Weights of a small GPT-style language model, trained from scratch on English Wikipedia: width 192, 7935 steps.
Each number is 128 + 32 x the weight over its row's rms, rounded and kept within 0 to 255. Layers, rows and columns count from 0. Numbers have three digits each. The size before them is the row's rms in percent of the matrix's.

# layer 3 attention query, 192x192, rms 0.118, rows 175-191, columns 64-95
099:090097092068124195083090105098132169169079065164131151120119095140129119098141084155130171101091
113:108121165095153147130042184185161174166052095133137193087146099133146152105097132104057155105186
097:155121092083083199130171155109156199166156131152077188138121124108150113099118118111105101081161
098:096139102086167147106127085126048169105065082103102118081100112208130123139097135063101119111148
110:153123109065127154136082111168126215183136055150126182081160130085156162091164143041105172121177
095:136063137085116169164135134134108101103133065096116143096142158183115114121114172163140098129140
088:062096089160116189061125092068138198128111106122122084189150143125116122140139130157107078136127
095:121121070070110126128080123112148142131133150167080184147111130089139129113104178150101107110101
096:111117110181152098065144125127135137156111171181126113128101117169135106105123116139157130146108
099:147094110119079150100143107215186189175111112135077094097125145127185152164127147109093126159132
100:109150183146124109139144154056163148128155173145168155130138104048139093140171185154121136095095
103:143146141063135133095103095194134123184101124179165149097102154217147147160153136120132191075158
109:151163159156151069128160149148104122105117138125160108108080115161110119146132146159176103177144
095:171114081175110173166083097136095124147165151140139116112122121105093193188157105165127103201117
104:130098158094075113120144150122159123072139113145129194130107094098164133113136105095134165108146
100:099133154212138134142109146121157124146185144174086170140158094151058144137192107136116128066066
116:130097109102093129155104083142120151148099083096128185091158115103135133082144120091127077112114
# layer 3 attention key, 192x192, rms 0.117, rows 175-191, columns 64-95
111:167124050080141182147106149132117130148146100133153145148116145121163161074118064115124134105147
106:128186110148229176146066128140093189137099139073127124083159120114117130095118114128111153147162
094:177169159088085123128128136159155164133188103140135159160121143082161119137163160130170112122121
096:197147135120129192113122126117090195127126105130100177102080147131158094089137193061099111082212
103:112128090064104188165104116147178126117121128094074106122141136110140147113139163109096128086135
099:115160137115117131119166088083145134165154112093120153065176106120113165155132148179122074118114
101:160147167138136081138189124100127110116154131126104111091179151139165084135155163165172070151164
093:132143128106118117174085140166101161154141152092159140120151091140137186145079092152119080102143
099:094084112137104119168089123153186188144072154156134115101053153146074091077163106101096129125144
099:115122160121090124117102039173118129123117181115177086131134110116139086168173215179093165107130
098:166130101101159091145121101089140132116190125128097145181099131084129161133104093185129140142096
096:110117122137101120110082083147091148145043194132193085083101162091124130098155163111152099080165
105:093182124158163108073142147099158130173092187157177146083164136104078107133125110093086122122145
094:115143202179118120087163083138138158197182129101134125092153117149115139130175096100098135130151
095:182126099146114147151113108108163083096178124135118138179108061103199158152120098113134138115107
098:090076093183138152205146141124156151133096197100155130145127107124106101144112139148103134122104
106:203143145127112137100096137128131180130152090120083158159149165127180158111124095068163145131125
# layer 3 attention value, 192x192, rms 0.113, rows 128-152, columns 64-95
099:167125157112139171109068171172090071145150140204157173084130094110097157141124156095063105190097
101:139118176095135115089083121106098146071101122123194129147133137145151137159065127135121104162137
090:114187203122110181167163167131157161120121174165113100079152035139127151119191122111175135108166
098:101171119110123078146121098078119135113134106067109105191104157158133089116025094138213154107129
102:112175133159103161183152090077108167056102061048190146131140081155150101095072078140128163112118
093:142118109152098109149150172121138190097137124076071145166060188148107121126094105153112130143140
116:108067077157120092104122108120085141101113098159099132060123126142108187119167217125082133148153
100:134121119109102125117116050098182093088146124045167043204105163096141104162097102145139148075121
097:067131051068113087108117148102188145207077158084090136098074169145152130120098120113126131084140
090:098114185083112122062113197146104113134118086190095187141117167151144147145173086128023145110124
094:162155148082162130145129191146126075100154112184150114085136105113175120089130205112104145168126
101:122227158107141118176116122140149092181138172120120141143141090149134134095127132120068116161123
109:064132105131103138088139126106148129107096103083131184102114103117107125132118096103142144147179
109:163201144116099113170091140164152103190138196173128101161145125121170125124149103144086140101138
098:127100101118129104121104034129137152086079115123153087162178180098127096140064217099146112107131
097:175145109151128131124109096145085073108171125107116171189130206097168100173134104170063155093119
104:078128122135107096128118131126146108159125094081150136164095078158153125088078181117133160074096
118:114069094160120060120171137102188109178136102075135109163109154151113124154161186152127092150163
102:079127113083082127111126138117114144138118083091079113096143181184087122124110160151170108113151
106:150075091119104112144106136148159094125121147137150060186095136119096069145140151096088132119087
094:079126094150159162107107081114108118140070102104097120101110200152096079178100132132145181103130
104:117102125165146125128132173083127161109155142174105170065129102088100190113151183111145085145105
109:136166186163104114164161142075142118063125099077175116187102076140117115109123156106179112080145
104:190112101179115098102186150164095175114087125114189116182120156116109088163086119177116156117100
096:087190074115108115159128119146137142203094122181086075117110089144156140087125151141154094102162
# layer 3 attention output (transposed), 192x192, rms 0.0885, rows 128-151, columns 64-95
102:091111104217109157167150189181093123085196138139111100109100143160102170119117143077092161151158
107:064104094153071135132084102127151068132123096112111145146083118083121184164175192105106141170122
090:144116155093139185115084130112110073149133073144135155112128150117121190128102065094096168124110
098:131147113071124145098089075132147131134107115108105142151176131143171110125186117157137115153125
104:114136177063106116116113091104145152170112102134157187164112137079104177128192121138105139122120
094:138111084089091096082123117118129160169065120114130131151145087103143098108208158127150104092136
116:139078071177102100127143190143074168118101162126092121110097089101139154183124210055119104108195
099:068164195117171140159132119111145148136093065124150146127139180134101136138122104193161122139111
097:157105154058158096068170054114141139088127185155088145137153134144124102135084097199189130113147
091:140144091158137091135186141178116121087179201089141100101099132135111046108119169094158176163127
094:112133107126123108121091101113128077129123129160156114132124103109118134147129128124135198128128
099:131146168120165195166130152182107125127163170182142140109159195175164091086113067147148135141122
120:110096142086127154137141098124098161060128139157105158166121116149118186078164169128122113111157
118:140187132118161145122121124117133116166156093160151111130155138169142072121074061161144147132098
096:130100168137148156114123162128121154095074116146075114079118166116172131177159139103114142114145
103:088161132163167078125118130157113139096102154087165050136136146117123014152165126168183137133073
101:125170162061134114113069037098198148131134137091147121182180168107142114163110127146147167161137
116:176121131125124127144140120130140152121127177117083114145115145086136098158084154134139134122142
104:134068090130138092120153154131145159164085103100112132106117129165128147100081133166090085116174
104:116147130201127139144114149165143110147136126131092109091108151127164054179114142098132157142116
094:144179152165148130107175101132140211114085164078124094121098113091116084114149115124127090121092
106:150065104143091122124120182157110146135147146111090098151148103108122171123110203075140117149174
109:128077142088111189097072049094184125162111034111108122163140109117153167140101122125126153141102
102:177110147110137104108069027092148112080114083115118071167117124062147100158158127093165170129088